Weights of a small GPT-style language model, trained from scratch on English Wikipedia.
Size: 12 layers, vocabulary 8192.
Architecture: rotary positions, no biases in attention or MLP.
Each number is 128 + 24 x the weight over the matrix's rms, rounded and kept within 0 to 255. Layers, rows and columns count from 0. Numbers have three digits each.

# layer 7 MLP gate, 768x576, rms 0.126, rows 209-257, columns 288-383
130155129141139132185097128112091137096125143095129108109158139132145130185086107168129140104158122161107113145148116104087141115169094125102126127112159119151136114116124077109106118097109120114114109123125098078168147120116164134111120124135147121105133107091144131102126129132164130128
124122078141115109147108110130143137096146135127116126152158115129082122114161137123191149105118142133106172115096163103109109089115079153103122137130155128138158114106127106102137167163072139077144111142132181111132149160138095145121099159154114127128127119096144081176130135132127161082
151112142113166148121140135117158113116131176161111127128150113098138149141134143121152101101103141125079150125136085143098115132132148138126127152105158136101131078091098139122109113131157120102094144161139129155112097129155115143084152116145132107127110092110111105197151135142140173134
090141135095145145124138105134101107140147095140083124179125125153141154115080124173099147088103110103143151144105082094168103175136123113122108121161120118114105137138086138116117095145145159112144118149122096141121133086141091130122147174110122160112099136070099127110123099134097107098
101114105147114124115135144130139093109099112128124179102104060129120182098113144139105083122113153130119122156170119136119095095116157160085159127125080141107138129107110108096118090127134112136117111140094166129079112139103117135155099118111083147143148105147099105095149125166138129118
116150151131130120104118100171147135086108101139121178126146130168122114162142125138150156147119088141134191105128104129155172166167131154131111128130147108088106139096114135118155115097128105166174110091156115146088110113112102142145129155111129128105135100170130124139102109122166107120
122134181093117153123101142129152122161141097134170148089124111138113135136107129159142135102082104128186108110112134123124126134130156167084139131119127128121099072130149143119126122131163133126100146045130112120159120083104104163106108091108082141132179164119138084121144136109139129128
100162180148124109129115143105137142102140144133110145136046113145122117153097114128095118085127083106094131109119143097159166112127157105141136133126111138161081154148148139090164173183083096148108145089144121132163104076198140135117135115139081182137189140127088078131113086122127128097
137135134171117125118159137118162165107143135139164162146136134155120153097111125115115135137159094134162151122148154104137078121106168109114127127102121144077108145129142162122120156144137165082143098082104081107085151108106145146099089190172130105135105175124109165094111112112113143132
119106155111104106152154129097106135122108095128100159159109144146147085097142140137118133106143151108125125123160118136118128097137108118122093110098197154149102131131128151157104166157124125124139116120169147072149142124129106152096102102120160116124172162113094133138113196162148143117
169118160114119121149132111136124116160139148191119158137143156147101142141111133089112091155125126144121091105144176130110114155138145112112118137170126115112121121108157115120112111114114123143125158129126077106209104091125121118161103120153110114174095132118117151123127143059133110087
134111166145109146148092131114122104183109114148176138099073103154119120133109140108126150066090094108134123170125134159126105122164101133133136100164118167111145135112140158100128124138119166115088148137108093157155101107153157103133123171143134187138108146081142136086157137101149179126
122102128173105159130140104130108152118056098101146131129121139080117078148158145136110087137114140141076178123104088051109160135127121159091129121122150139172147160112135188105148145125128193087138138132164147137087133128118170120135071094098100119129181135128150140131120135115136149158
120145149138118125091139109129128107133169111152154176101118094088142129137122109148151143100118109108145111087117129101156139118129141126097143083100182141153103118107111119134133106121104141162126077122127172132173135128125115129127088123119167106139136098136113113145158103128132121158
125124105140136146090150147110184143127116110174155110113139122160101100103101139134128131134144177098159125144143086156095139134143125106123132119124144131155139079153130130105146120151136126156084123143108095121141102123112154180141134168186115096166106160105161128109144107124119129142
120095144152115142154076112144120103124176135134163187118171157123116103115089119109163138137121111153133146144128106118130140137114108122205116116139108163160149120113112154097176128127206145154122147102119123144099133136173108132151129150164124124159104102109173107161123141134136107151
147125117130112159115141127144140136121159168124167102136145117137110107131136161102088173096125122129158124123117140113139137106093133146141156150147136110087118127158091158197143100142125153113135120100140147125125092123180160099096096162128076151176145117106113081142149160125124141120
111120102103114159160137093143155127149116125132126146152128144155137113116125145156086133122129159084123098152111127120176124172126154178093117113091129128159127137140115120108110098146122133135126116147084153128169145122128143128131112134112087128156097106087104166157146130132111168119
107148152132146130117158164117116095139084179118136121151111127127084113084159093161132122080170117136114124085125097134125078128138110110096116125111097113179115101152109113138121090093130102134110109174161107175121119126140123111136167118138131107135088136134104138112120100117107120112
143125151136090142141155151179092095137113127148131141139202148150127133136170129111104139085100120079131152154116110119106131152179127145111141108137149120102094124131110128132112077130124113109131142125123127107126163117168109151131134100109130116074154133111105153128080144117120121066
163122175143145123095128145133076156103130138102173107109132109100124104139116159129128129142126101073130128169104143163076129167124083123124112109166150122106097134162144181109135114124120123140102186154092104137132127100131111167140171069165110165123144104133146107189134116147145108108
092136151124151148146157079116096092109110120084155129149148177100115093158126163135202142142171177145126151114126091094101100086092147162138106138113119100177147124144148141153114107158141140118099106149145147138147097133114132148124102140130120192152079084110106166108099071155095114095
153112184120161158132129124121127115124075138120131095108133143123109165120186117112113109141132121109109138130149159122077140071148144107114155132149127143114113142134111092101185161140130112120113134149111124130136108115111092134129138111090116119163150124130173100124114123180116109136
062153153145113113171116118128093156101152122127120156127137154087140160078124143094098149165128118120147167135109164103098154178070086156103119129135120126137108132111132156091102113145154139107128122122154157141148163140125095155111125125127102150137084107117176133114114108109119120142
164146151140122156132164105122130091145112105107146075144149116133084117095173124107133118151153123124156147118118117170183115126136133149111118099090129099124089121129097120163114160146099089145116155128101118144134109134134117124094118080166138101154107110117144133098117087071138100090
112124148124104188153125161140163134107122137107124132100106159107131119133120125119138088141124101137130122131121154083118117153126146120113129138095128096124131144131122046141135117144100140094179159087104099121087112149126139161128118090129115127132135132133086096195104094111124112146
142164150187122134117116133174122103170088127104091124119107115165143133098092098142133189115144165108122133122132080130126124117137134158111147129129148135174113115146142145107080114132150111114156115125134114126153115118151102112129154127132149080107124116117084130163135150110133084090
095133145149103103106064130142157119167153117093196108148111111111156127148188118120128170151133123137131140174136127127095111152122159124146144092150169109137094102179159173125147112092115168124100150148092124155103133117163102148094115108150117138112125136146092159111130121145156149099
116128108136120142126101100152134148100104142141148124100167143098086122161129136109131161081119106106095149085146140131102176144123132138130179126104127149174130148121144139131121141117086183131126139090128081100147146123131159125130085088190085133138145124185139114137140126174093119170
135124083159115148157207102127087156117117119142148118102075097150138185181089116161101100164099159099117138138090135133131149152110086149137092129139164144114150165130087132138130166092117095123111137133108142139099043164125144152149111133144112135097091122161079154136145155152114135157
125144166178118127105125167101176148173127102096115167104142135098113145098075135132131153110091146174106153130117143125129148144135115100129092128112155122149125166106133088114178104116105083135169115119098141145106139105176104125094099087146106140112139144131153095139138134124166169118
151150129128101098138135124096118116130173114126175114148120134101125085160117135141138060118185140170128130110146157132144122144156061150111138109129141126138165120132146110098117118130184123134123082134152123111091125122075184123156159113088135137136135133148126150154126156131156106164
136130167104123145098165128079085142163141146089109159161155115166142153175157173175158119147136170105140138143179170085106102172134135127145166099099134134155119137149133156137141079166130134125134156109138148103103102099133124168102101099167103126151172152151122142123213116142171156132
128127119126120174151084108150089127127084102148086114099090136084134105134118141112117142128114115172137135121153129143178148178108146094131104110110130103169181095144094074125100139099133135137111119140093091126132115130148138099088128132144119150115153121135089085093135145142143128122
119099188124142132101173150094119141104123089145191130104125188151152119109106167180150111096158140099143096081121116131136131133189118165135100097192114090143100115125152132148120157116088172155134123135106153108160105130138156131118103148135166118161140125164169126144112120143124143097
130098124151144107144139140161150112124115141121160132083162119128104132126138127141113119158130143171120114138132142152109147164113147124104150094153124087178109122087101142123114083146119089136149153115100109088148140108156145164108112113132171145088084135143119142111147140124126128089
114141149117110107134145099167141168119145111124114123172131162115100130186165097114118153156108128098114109111137116143131143129148141118136122105126162131163149140118159132167151178134127126108102142102173132120177137079131158102152128134078095147135128106119136135112111097150144106138
170118148138103152093117128123127132160128159109122143148158118132098183158138136180113112156155171126114112138134131077139123106131111120156156129118105107121103105134125153120179132135141155100145161110143077139131108134151140083157087134143093129134122089114149108155195136101152095151
139143151130139169111141118129099112105118133142099187124138109118136100119101132135154094117124142152131126118115155139097093128127127124106105112153122125109156134119134153151172101171139155130098126113165114100132149113140131131135146124125117092131119177082104077092122100120117103160
115140160144151102107122123115109146103159097115113097134094084139104134153144121111123174144141106128093109132108105148155157097131095161127130143087139110138134113133124111081091113129140143114139158123128129121139163154112127100097147152121139139147121132154107119132131105111106156125
113144135145131116143126116092099146152192142178123122104111145120096138097111102102133140097128143129117119165128149093137125095157093124121142157086162120106173158125182100106105113140159105107105127090148104141092128080145116124129086128170132161161111135167174145141142138140119134061
160102160143119121145072127115097116141067112183103129132133127130110175136135128152135115112108094133103161113151160171125169126143126077105146132145126160114114101121119152085142123132167148131141147135174120135145076122138143133101112149113153152103153088096093121105150146123145108092
119154151085139112135195150173072103083131108142105115120145142165135099095152126120114153109121119143152135137126117156140149141119113113135155117115113115126095148131148117096089127152119126140144121159105146104125138149141116132144134115146123094154126143150148145125153098158176142107
091116164140136108139151104132131136105131107155110171133169123130143131138148104163109178181083139114139127086132171140122154142119153096060134115140124119181088153104173109146109139082129162134110161146105147162149089139125151140135151141138107129151106100116137141120110146116130095144
129116147123133157131138098144152164131132153157137136128081129094171129145114099090140113128097119156184102089141148079140142148092174118118164158104141139180109106132137127103146107114119119134133105164152124169126122099168131099118103099111074156099126144130128075149128107135205124154
142123123117139127131146173116146148118122121112136096136146098145154162153076163141101118115092107132156083099117091149144139123170148135072131143111144125092115128139165137115179144116135144108140127140140145134103112124084127095123157142081129130155108090165141106134117160113156100104
118132153068123108114117133162122134141123087115094143110141165166142129146127167120128126163136124163103071105125118115112132128135116148128132110136127120121185145106125160160119124132096117091116140174071110168096095095117138112133147087104118099137117134084138107148141129104156090123
134155146129090137140116127140149112163153116128127164103167109131124099096120106095152131101115155123147111088135133112138108101119097172104157145119102120179136105140177125123175117108127149108159146120154152105107072095131169127111126148134128110143119133149108152077120156163106185157
110120112124166109089117095162095123152130128192131113144079128155116112109128115138123123105124155141108140131123070090115136154147189105156122127108153154157127105185176121144109134146125091116091124114110116125115126103149145124154155145141128101121159122132140130119168108138129112102
# layer 7 MLP up, 768x576, rms 0.134, rows 209-256, columns 288-383
126140181081131118142132136144128114104119136119118130114106123118117096087111088113123114121086114129091172090147126123103137168139096134115114130106119139150107086146106115177094156166126118115137121143113159086107093130136143088158129122121127129113127105143171152122113110150093096112
097165103161111155131125135148153169165117107156135115104129090163123130120120108159117147134099156102169121128142142118150124151148117124090119142134126160139185155130134125111127127101119167156133124170132162115139169161145112133126163139117121095147092119121171124118087071155135120149
116155135081140145148139098110101135147121150146114107119130105130133111173165146072094129061117120154135129113156147140072113156095111115120088132149106134137101102125147151104110124089111134151128119127098124083104124136105135092184128115110114160131139155145134145150110143149119149136
156164143143121139164117126148097109112133124166143152094127132130170102145115117136104100162149112129123148101129122192147137167130122166083113146133095104164139113135124072096098105128142111146149145156146186123137122120129103107129163159089098128126099190134114110124117115121164119169
160126112124161123113116110115167087092132141138105101139138134085085119162145120137132127118143128149133095162101129125115130136128133147159120108113154133109142130132109087160109153103102138148137148172112157079095132149129144123143117146082084139105167135116141131154124109159149170129
142148074119138124094092129132130108119181126153126150093127124159095117182087111108106130176140105163127099084111144129139128159146095150117132140136176162118140145139068167105154100118154156131124128124159113126130182131082119118156121078171156109143134144117106095128119122100132158094
143139118093087129127141158141114112139137139112157131159092131086185124088117136129104166077114181132140130128124091144147083109121123122091070131121129113131106120107131167105113085107141148099138110131154117141132080144118120085157137128150126147164113123146133138129129149137105136112
135128114132144123137165129147137143142102104148124120120164149119070081116132068112107127148101162140159165161145085151113158151133076151146111117123182134116141127142180169148079110071173132125133143178147134131117193138150125131160152142092126142130168104148127120092119119112119127148
118118125101115086131145108130113144121166116103143131073139130136107103148158126158152144150127115196107131112185109105119085093143152121078092114128123122104136150088163115123106126121147147140119157142122091116114119180136151172144117106143092124145112139185139143145132109112122092148
151073156135092146126110107141116141141097160125131137099150117082123160102131110133141101115126114139166110152127145120140107106139118152119152116114121173131136066161165090101117160111092126099112103117170150091140118165120084104118126157087162167136107071126099138120126147140140126154
124127135196184135181106152095138126120089103135114142153104118131117123118112136123125133109139111144151122103117123140107117114160112104132142127120101110143116155135100160144114115099170147130121155141110147077121157118116105099104103158115096157139137145154115184125118087117159122172
102142128092131143145079114122141118163146140129099127173156081142114109130115149108097152119107080130135097125198116136113152173169108123096133108110140153115145160145087133114191128089096118108115194143178141135137142125145149097130146126159122133144098186066132122117133149146119166139
138132150169089153122116105127136123119115130115107134111107144198113110118123123175104124099092172105132125128098127132083146109160112134150140124114116149134177134151101121136128127123122106143121161122107125140143118133128125135114106116113160132132137156142107159151107151150156101103
128116156144130140140149112113135149105118143152108153127133119147136155140111150137130114086165135079136143111134132145136130127154130132092142143150153164146100123133138135144105138106150156120120100116158090110132099132123095109150112161158149151155150153116136142095109104088117144140
114133139096157150181139129132148115134120154156095146126109102128103150124116110098148123122154116114123073138119102102125119127134132138141149144123125105126086143122121100161126128144118146151105131104137164093097141095133156125131102109137125152076140128157104144143110172071147080154
109142106150151146148154100096127136129116163131121133130162118125114144153126124154119151131108155127134103099105157114114104123075104122126163132134098159128129148132111145124118141162152141152089108117106153139099124121130151088165139114097109164128184144130156132148115130117115125149
107165114108122144139128132101102116127149185102066141142134107073137111157149155152131132081151138132151111136137148147135116122109159097140097159124151098112122137156138143131154130148145146121106127097142179106134117149098167155124115118157097148145129130129141111100162155088121163132
158176132084100132109060108137111089052124120116144128149136166064147157156110128101154136133116122169118161107162129123145144110083148100126123115138076136084101105091096151175175131101138112126150156160182108121131160110118128135114160127160152081156138145157121145167075123125161109110
116142120105111128128136106082143149158145128168127169137121136129158132148099141160127140188124085063114152144122146145085159150139094137132152150086160091124141118167072141127197132157158124173161113086125132124106114130098131119089131121110174124133151096129111152134116164100126186102
178113143128154086136093121152141154118134158112115146140129102154098115114150094111150110169142135118098105140148105126127162144127133127102138126087117106181203169106106170114099151140135131138127152156178166132124183127127093167143125151133107133112141127117124104104107156152149136161
108107156075152110139120081119120128143126141166160142141111140121122121180104131104163147158125148167122166149095145135134101145118089137132139075115141106094114143138096154129150090155133079136057097161139113106118062095122106121143106136147165185128103106146141139167122137082089143147
084119071156110120120094103114141119170095107101119178127158095133150152159141141158151134126174172165155149132122113107114152118092087153101137145137081119137111176134130130178130203127152109086106128148084137163136122135113123114111099076111094161115123110132130084139163137127137117145
140119133133138149137126105102129105113099136088127102105132107135112118098117113123140117144147125117164108131137123131099109175122091109102130109135183118107178120172113090132107135103150139107172113128133174134104144110118133115088104101141180121132135104150146127106147156139170122147
116150108160122104126131096152080113130145142083103170140113130102105090131168089148103106162121167133157118109109157137102107170122103077133123157107131073152149117097085142169174119125122133124144133101099148099127116155141117152129135139117121108134148182144142134143112101168141148117
095128146112148094133139101121138115126151148182109178109099145107124130111141141121130144122112097086149152113114133095100091155119109126128118127127121101144141109066092121138096102122137152120132111127106098120148149121132124126148111096150129127136170086155119098199131130109106165125
143135104124135134126138096112152164144115156133128175138171149149065160150096139107114110155107104133138165114103165130115157171090129111146147117112109146158125113153133109102128081102111154085126116141112151136143159149133151091156131144112181130101121104093181163106122140112139167129
144114110119144202134140124144139111168105151107156116179081100103168129137118177100082100191132110113103077106115134105095119127157109149102124125140152154115159141135140133107135101113135165134092182089087139118141138115136129132106148136178116147126087135142145097111133168172096147137
124111112205140188133026132087154120113167117144071101146111102098100142140140106142120175095143135105141107164153115140099119145158153134126118140102135158121122121133097177124097108118162108137136142123105107134167121132149103127119074111093185098114123152113139130160133122108094134104
094073121107087133147150150101110104131117112091107139119110133128136127159115114123134131126154151133106177130132131111129159109108156135076117107105098131127144141109118106151139110149124110102121136086159097121109108126079107127080119150116099142173145153106108147111132102124087109135
154108108128094140100090122133145116124147128139133131132106094104083090123113081136103086132141125144147127118127146175119146157120141139107184148129155102150130106179133145089142090096193127077157129143127126095139092167184115118138166150081101138113148100123122127155126099146158137133
151129098101121123107095108132097160128102098127143082118111121095143128108130153091142078140114147166160141132128114168133143096146128111151105095122145144095135088142113116102176158116151169130094134085187131137115114146153132151145125113120167115113083116148163120115157145126111157149
121143153146149142149136125146109155185110129049117162117165126143127184126103158135124147115148140113145092115172101129110120104089126108124170111108131143108161107134101141094179169131099125118164108141130184112127161095117077087096094101145158085129097082140089092105143087141096147129
122135104132123140139112167125115123128129102094117132086125117117157141157174106116061151096164128156162161098120156136116130155084151155136129155172158134080101144128158083140126124114130099138155154150139083127126165123117123115148146151141188120079138091125168140144136129141132108084
123144101127142121113111144121167140141126124127148110107116129148160106116096136093117137137151160144109132117131151141169155126105108141098139130091111124148137148123173139111160149115106175146159090133136175104125136122103098105130159147153107079115134141131160086127153157102144091142
120145122146172151133091169160122141152094122134138136202094109137120096120133156174121121145138186106169144139143128131141123126130143121133159151146133088123137119138112152164120189105145123069119115123133122136186135144140110153108154121095142086144128118145113137118125144109110138102
120115142131105098126118153156099117104133134134113113128098132114165118112124109119109144111148168106160133141135145081148080110132141151119132154150136163104128146080137143163128100160110150137112161133142129130162131128134113148124143107127144090186125173143141128141124127137136133085
136123131103174148143159126121162112103112155150159137135135145146151119143076094128121096075083120154119127162121114155097145122107139134140143156136147118136149125135141099126119078144117120157118150120130124146103127134175107143094142135133103137101103147135093120162082141098170112114
117133138160141140088095106104137100138144149128145131142098135123106113126133119154114132161151157138099138112139104147141096101165140131168173145104136133097101124121174127116180137129141129118136140111141141108138134145156161121171074132100124119112129122141145139131151076102095148153
170110165092125108122161109143151093124141158101150127145144150135159103116129136121135135115114124097135081113170104085141098126137117128165153083161120102142126096127111154110156150158094119076117133184165140135128147131130121098114084131116120113126093150146128088146140140162153158177
142149157166125147161103152122149117115138131127143118122129099152133120096161088147146086136124139085139097101096116124098137081143131159143114135102092161176142175137139136174128155104107122115130136143092121156134147150130160102148152135146125151133143092125076146140146121090077110156
182089128166157107073128130086105124146149096146137143157150154174108148120107139127124119099089149131085111125122138161133143101130184125148135132148147125161082102083135119101116112136115133151149090118171110120131120140128143105131108155119118152110178116111108112136121133094143136143
117144130142123125117123123125108157144098141095131131121171112131135128136126144146145109073089118110103151102141114103118101145109166173111115153070110108129135071173128131116105083131128162157157116094135100129105124071149144118147142117090119149160135124149136163128111139114116145101
170119163127138130104125144132143115123176109150148145099131088159158112178096120081133126159107169096113127170110115082128176138118104112102122167153070107104099118166128130112132111127119109132163142163132152125089139125162128131107141084146124162122120119116111093153164125137153143136
139114153124110174128166158121109164131128168111095103125124111101156110145105146101127137099093110145153144174115165160095108154116139117096093152128126155131111112091149172122141149113124139148118129129113130096189088132127123149142116136191109121180090158137137162131138104115113129116
150134115119101136166133132124115142100127087130152114146176133135162076150105093104155144120134107118168097118104146144155141106154116150094123110127149090129126144137139160150094133142132134137143128139125155146101118143195146180151139112098124099143131097147092152132161110121133104116
134156112095131145116149115210154102119104113093133198162127126143121103121107135119137117137117147136094103122108114117126091179139115095106127119109123145091159132159135099100180143115126141137158114133133100186102132107166117096099157174137112142133127135080156087154112127162113082113
118096154123158144117127137149170131116100161148115161140102134145125110152179104096147135133140122146163150128125173084134114125150123143135170078099101090127131136141100142138118197123111134104124158082139139109144144097161123131147100075102165110080176164098113109155147149058113101133
128136115132105082135102122149118115175154147092107124126157135105156097122132059081130137119116149120126146131157111140146105098091150159143138142106123145116119141141137158155118131169097102154133117126134114159092136104111143153068137157149140150111102130131111144103143109162120136174
# layer 7 MLP down (transposed), 768x576, rms 0.226, rows 209-256, columns 288-383
148077116105149130131135179122147118128131111117116089103113133145103168120148134117158151116173142126129118138106129138148124101110178141166138107130089142113132165120128140133132137145143101126152124148136117137147115130088078129136121151140131126092095138128099120134158141120147132106
167168084149075167142171164147157168141111134122117117196125096156108103142148121150133115136113140132064172101130156134095136114118100121097114136115160148142127142146103142136107111113125131140111143157148155085145107151108107119150134150137111122111112105137098090147095138106143123112
109118106111084139131189122133107143107157133099109100177129091161150168162121122087073138138118136117142102109157144096139122146153165161157100160140118136156076148170142103139134108137095104159152101113105124132148107137113153133162130139135126101135122132140123119168156107125141133090
125133065135161136134166116137148145155148132110103104089188150102161108135139134113091094119118132133137137135150104166132175122089143139129080150131160137149094168175176166116136162136160107132100106128147109114112108117138154136143111147118149125132107100134120118141120153105124119136
138163135084117185153126136145120138184116126159129124137141163128097169139106103117125166098122146122113105118115119128136133130154099113187104120152185126119166138133117120181163141146146140113130170124110147124162161137107144102100111138162139137107097088111094134105156144092149136117
161126084109104121086120123089104133153131095121150131115110131141112148139125132110127120128120130099154132137133147101147105141132135126156140134096137153141107125197125131092137152122103140118125151195153143172092099117125128132148114149135105118128100101161121139140100131169138125118
143116103094133130128133147126137127146133114124106146132125116118116147127137125145089108119126131116136126132137171146146207111123098173137151093137119157088143157134181131156109143128099129159116147142146144110150111129125144199134108100123119119127134129109110108180154159128097117056
121136144155110112127176116086164147144163085136118137139139125140148139122118096118149141121148072123111128099138120098180133137085123116120122109105127144126129120142159126130116132105127187134133075137156123136149143134139131123153140131162150120149128097133122124141110150124141083138
124104109112100137139117137126092142105140130137135145130103156134137125119123099119114127155157151138135136085159167101172126099159140108139114126091174135134132077109143151167111163158149151131135137114099161143106128112123161152120123153150197114154125121139095100135105150102162107109
089105151109124094129178126137122103100170146113154165170159126153140143126111091150149128152133111095145125139143104148109113132105129155121144101157157139106128152119099119096107157113122127130119119116141149137144124119113137118136112145101105107138122087119159145100088130092133102116
119126119140153099121127074129103145130140099101142107146137113134121129152147169143154147133148128107090136127122143102158140134162134138131111149135127156152133130105145131132144118095164117181122107103119150137086161138169107130101108169120139144131116126103156153161138138138154107085
146151100107093101123152119132109109144119145149117150145160121142097120123128090116117150155129118138097142105099109083131077117115126110154141127173164129120119142071130125146138185152138158131137127141152127084119110125166161127152112124151155116146114115110128144124155169140128096155
148114126144123098151109138163123163103150126122107154104107145084147172144171159145143127099126144104120105111160069072110150146120129085153111139174140149146133107165128152146136128138080103088100145114119107131123128086119137177104116164113147108128144117149078093108142129134140149120
139160153151182080122085129095105133106112143154159142107090132114139095146170120121131129121136148097135203160132108140100105104160169137113090127107138149109117141136149105155148100156145144123127100143132159154160114118118087123164122145139154085118138112126129142128112143140071115159
160116116137140156126117127136097131161142109087145115131110125087154174086150122155104128116168071124112106144132092163140161100114131095104130117157105101130120152110119111123123115150139128161129117129121140133145139092127118127161126117147136142125148145137136175141147155140132137150
137130148107138173093126126134128102182094108142133122118134120134120118137145111130141150152111076089098125128161123176157141147111144158120137124150149128144155140158131141111138171131146120153129113195139103091110133076123152116112160122089135186119115159126157121158123138113169141139
179149151146143153123116124137129100135157153126130135113125128122129120122144104158109089123126161144102151149156113135107135108129121141103130118163155142092134129136137174143106109122109146149174124095109127141095180177119095091170162103136152124135137139112130151130161082084186072177
164112154095126131170125138135139125110131125150103137136114152120156118139134137097118125137108107103125156124101132075122142153133132115106116080167146127141151093131135111110125109155164128141093083121115119106119125148114162104128129151124143148138140147113116148149171125148112128129
156107108139125160119140102191117112105136133113130151117183105100137122148167106176141116161154088130132130110128121154129146101123138126183101114139148110141122136104120122097149107169119133075102124119118134094114093166066092123136122123101096120149156153120161139110135100090142106119
109110198136189139101126139106146080131112144150114100103129122090136105092124110118139110104111149152087128095128151095110148143134146136143144131146111170109118138139151158138143168129141107141119110177092151071157125169099122136139168161093141127106131086087170136151163155122073077145
119120111133075099171140130133143146117115085118111149128147088107170124146108125134109154120136173116181105105157130121125127135128123137108162155142109168128090104146118089169114150113139094138109149129136138136124148115076139136124125143141127082153153110101126118084116115113076127080
158148105178120163143108121154134168180097130101147126154181121174115115146134149145115138108115142109185095116105144091124141146098141176107146150121132094132118099087116152094137156117130130111143133120108136125053153131116098105095109155098115126158077155106156127131070130130130163098
136156114159103087149093156121110138123095196159115134145154081133114145095162143123114145149088106098119153161090085108121119129144167175146168129084133152116098152127149081129164131085107104120146102153111102125120118097123140119147130124120166098142113104146130157131132131099162158112
060119152110151102157149085088045172103124142131105128158114116179126153106156117129159158112142126089113170132133163138144186142114100114135106135147087135113124112138099113130126140116123141146121105091159139100119106121103152126161127101127105132126135121100119145137092094136166121100
167163131140117062141141105120119112174154071121148143119140119104078091148104085116136132134099114125133146110142157110146095069169115152105131117105128118129104114087080111144130149124129144189159111119147163136177127126085184157106119122145139159144110099117161153103097145117145154125
145081123130108118124119139109092110104125164091094123100123124138112097162141129123164179112104138139123128137087170141145126169123153123133111107083094139143118173148119085130151081167119103132105130162110101121119137171132138118105117090103147122142113110145148129171113157120102155126
162147097101157118136140154164136135127120129125141124090075076107185146158099149128165137155146112109104111162138136147102119109234113127096145133150119121063118121109135102124091132147153116131096137102112117141122152149152145105147130141125108121151144075084112125119156108127158134116
110116185180139100069118140102128175124147120108135129166086120099114143157122147182155171159110110097152156149151181100113130101133142103088144152163138166135120151093113142139086117148120114118105114144119130163130137115157102188113105109111159124139137160147133131153166103099085139134
128119110126095140143104123117130124132123159120129103146132162162155149120137098131137104147209091098102113160134153066136116138100152145141102124199118112089173107144106136114135158126145136169140141138165122139177135102097113148103148126088120170153160120096127133182124181135111103132
104086138149101114111155093147099136116087140112108142107180089133151132080107152102114142118106127145097107156158096102119138107142124115122168126109149174114148146114121093118185139129095146143131145113178113158116142093163122139108136139157132136130111115126112121131148145125147109150
139116149154159133154115095128080141133125154123124115130157119090141118146127093137102075111176159132131104113128137112160160099144123079114128166130125130095151136116101134106164117164142114150111166090156151162112122159078122119132119126155098136135126122100110115121082136096089149135
165147082113145126115086136158105117094097111117056131149115136161163108109128157148137129158138116116079132158154104155122139121115148123094158132100130157112122132136098148107169083115154142105147146146133110165127150142107132118121122128104105110116095131117104110098128113124151132117
115077145147124145124060129109142115155156143135107130121118139113166116096146123144071130132171110113178109125083172134125125141097157119115120080105117115127149085155175080134156174120112149154089102118109141138121134137151098132160076096101108122113113143097105074135134144146144123115
123122166138154099124150096090158150120098112087158117143119134164114090154129139133110148175132167104127191123081141136129109134135139150075128142104099122144094137102131103100145087096107146123118138130158092165157112101149150137133113157117105142151133170153203149170158120029085114100
156120086109168125069146134122132106163122142084141097149122162133110114071154106174160120094151130107098109100144127154161151119132130096141095144152123127118103120129092132135124092131125151157115119116139141124153136146158136145161139141122092126153144124095090153116098154110129138133
086099138138140098107159127131120149154115142110179091122175114122119109145145078093145148147119113108121119123114090083091129108082112119141123116147126120118120141132133136075148117138108175097132114103138154119080120147105142089130175090105123162145124158122137153094174120151118119122
147189092096160168148133146105125134090126136097159165103116107098136174153111146170062153165130131094101125121167109117130106141169141111115135153105079129109126134146152152126153151123111129188167131095120127149146142109137134157127138135136135156163121125143126130165122106121114150161
131117170173129116127125145119127120147124122092097099137127123134132103133117118155122143141170133099147085097162119115070116071103079142114140135089082165104145191131115113133146129139119130109108121159173151123146149103134123146126119163145152117191167143094144145108094111154122140108
168084138150178119174100137148082158127108136146083159123123141112119164124147115087108142128137100107128101179095156140122067163103142183123115138142105099143159105116167117125086132131112134128153150140146123151085128135160101134118140157143188147137117154116145111109113120138120095200
102173126097134124142099103110127166124154075127143138120099105136141145147140126157154136078092152113139152175120150131150133110102131124116101119145086108142125132135121091148159124105116116129119159147127109122157102152127109069134096107096111139167124123101147126169134135123128175117
124093138153144149139127088141138111171142123170107106149128138120140165118107105118188143157149164134101127124162144137134109142115111106126155102127122155089121108111142121156072101105102103095137122073154121121163168121116092125131118182133126167131142103111137135152124197144145149149
138076086126139124138133184107098118152131095099116140111114103112123172103112107117146082142152171130104123127157125113172135151079133122130116142182094126140092112133083114097173143183144124118154167118124115136145088158140121138137065136130174146101169137159125124131153116123136139116
137136104113151102116152124094139099134118163119138137119138145097155117124132100104166141156130138155092132133139141125131139147145123170131129114133142115136109106127152097162100159143148093126115162159156081145137129115115076141134135115129148119171095123069164110148183119139069123102
091109140120147120166140133159115143129135140136092148081133078137105108113133149183178094159181162170179116116077131095114104101137143115116115139135133125154113100130119152156153103113149155161118134100154124160114120137141177103123116111133130128116124143123114095141056137099146074159
139099162124110109169078097147137112147124121128084088161141164178160117150105117136158115132153113126152120104145109180124114123089138090126152080137146138135113132109127122121142101142126098112117077115127110109138152135132152136125130139118096161166121131096132127094150067141103134164
097119075141131175173155097177126141168125135140116174118141112140123126137107109142118119160129114128152112130180089143177139173141073094115140155089134163136162106199149147152127084097155169121147179126133098187138108127099135158066134117156152117059093120127087127129154103113161149113
109094175091136148113117112159135136160157105099156108146133120128134115160115124133109146150199108118125135153106120134116115138165121147170100081144170128108126138116118106163097155194091148127096176126124144186123126043174156134109142150168143150135115168115128156146071079105124110121
117118125154124120100143154126114105070122113118124149126176134119110183073156162109091145127093152175151137104133102167102099167159100121123094132128170137126134135141120149144126154189115142136163132097136101138128114134120125106116150122154117067110121156158098123133161143132110108158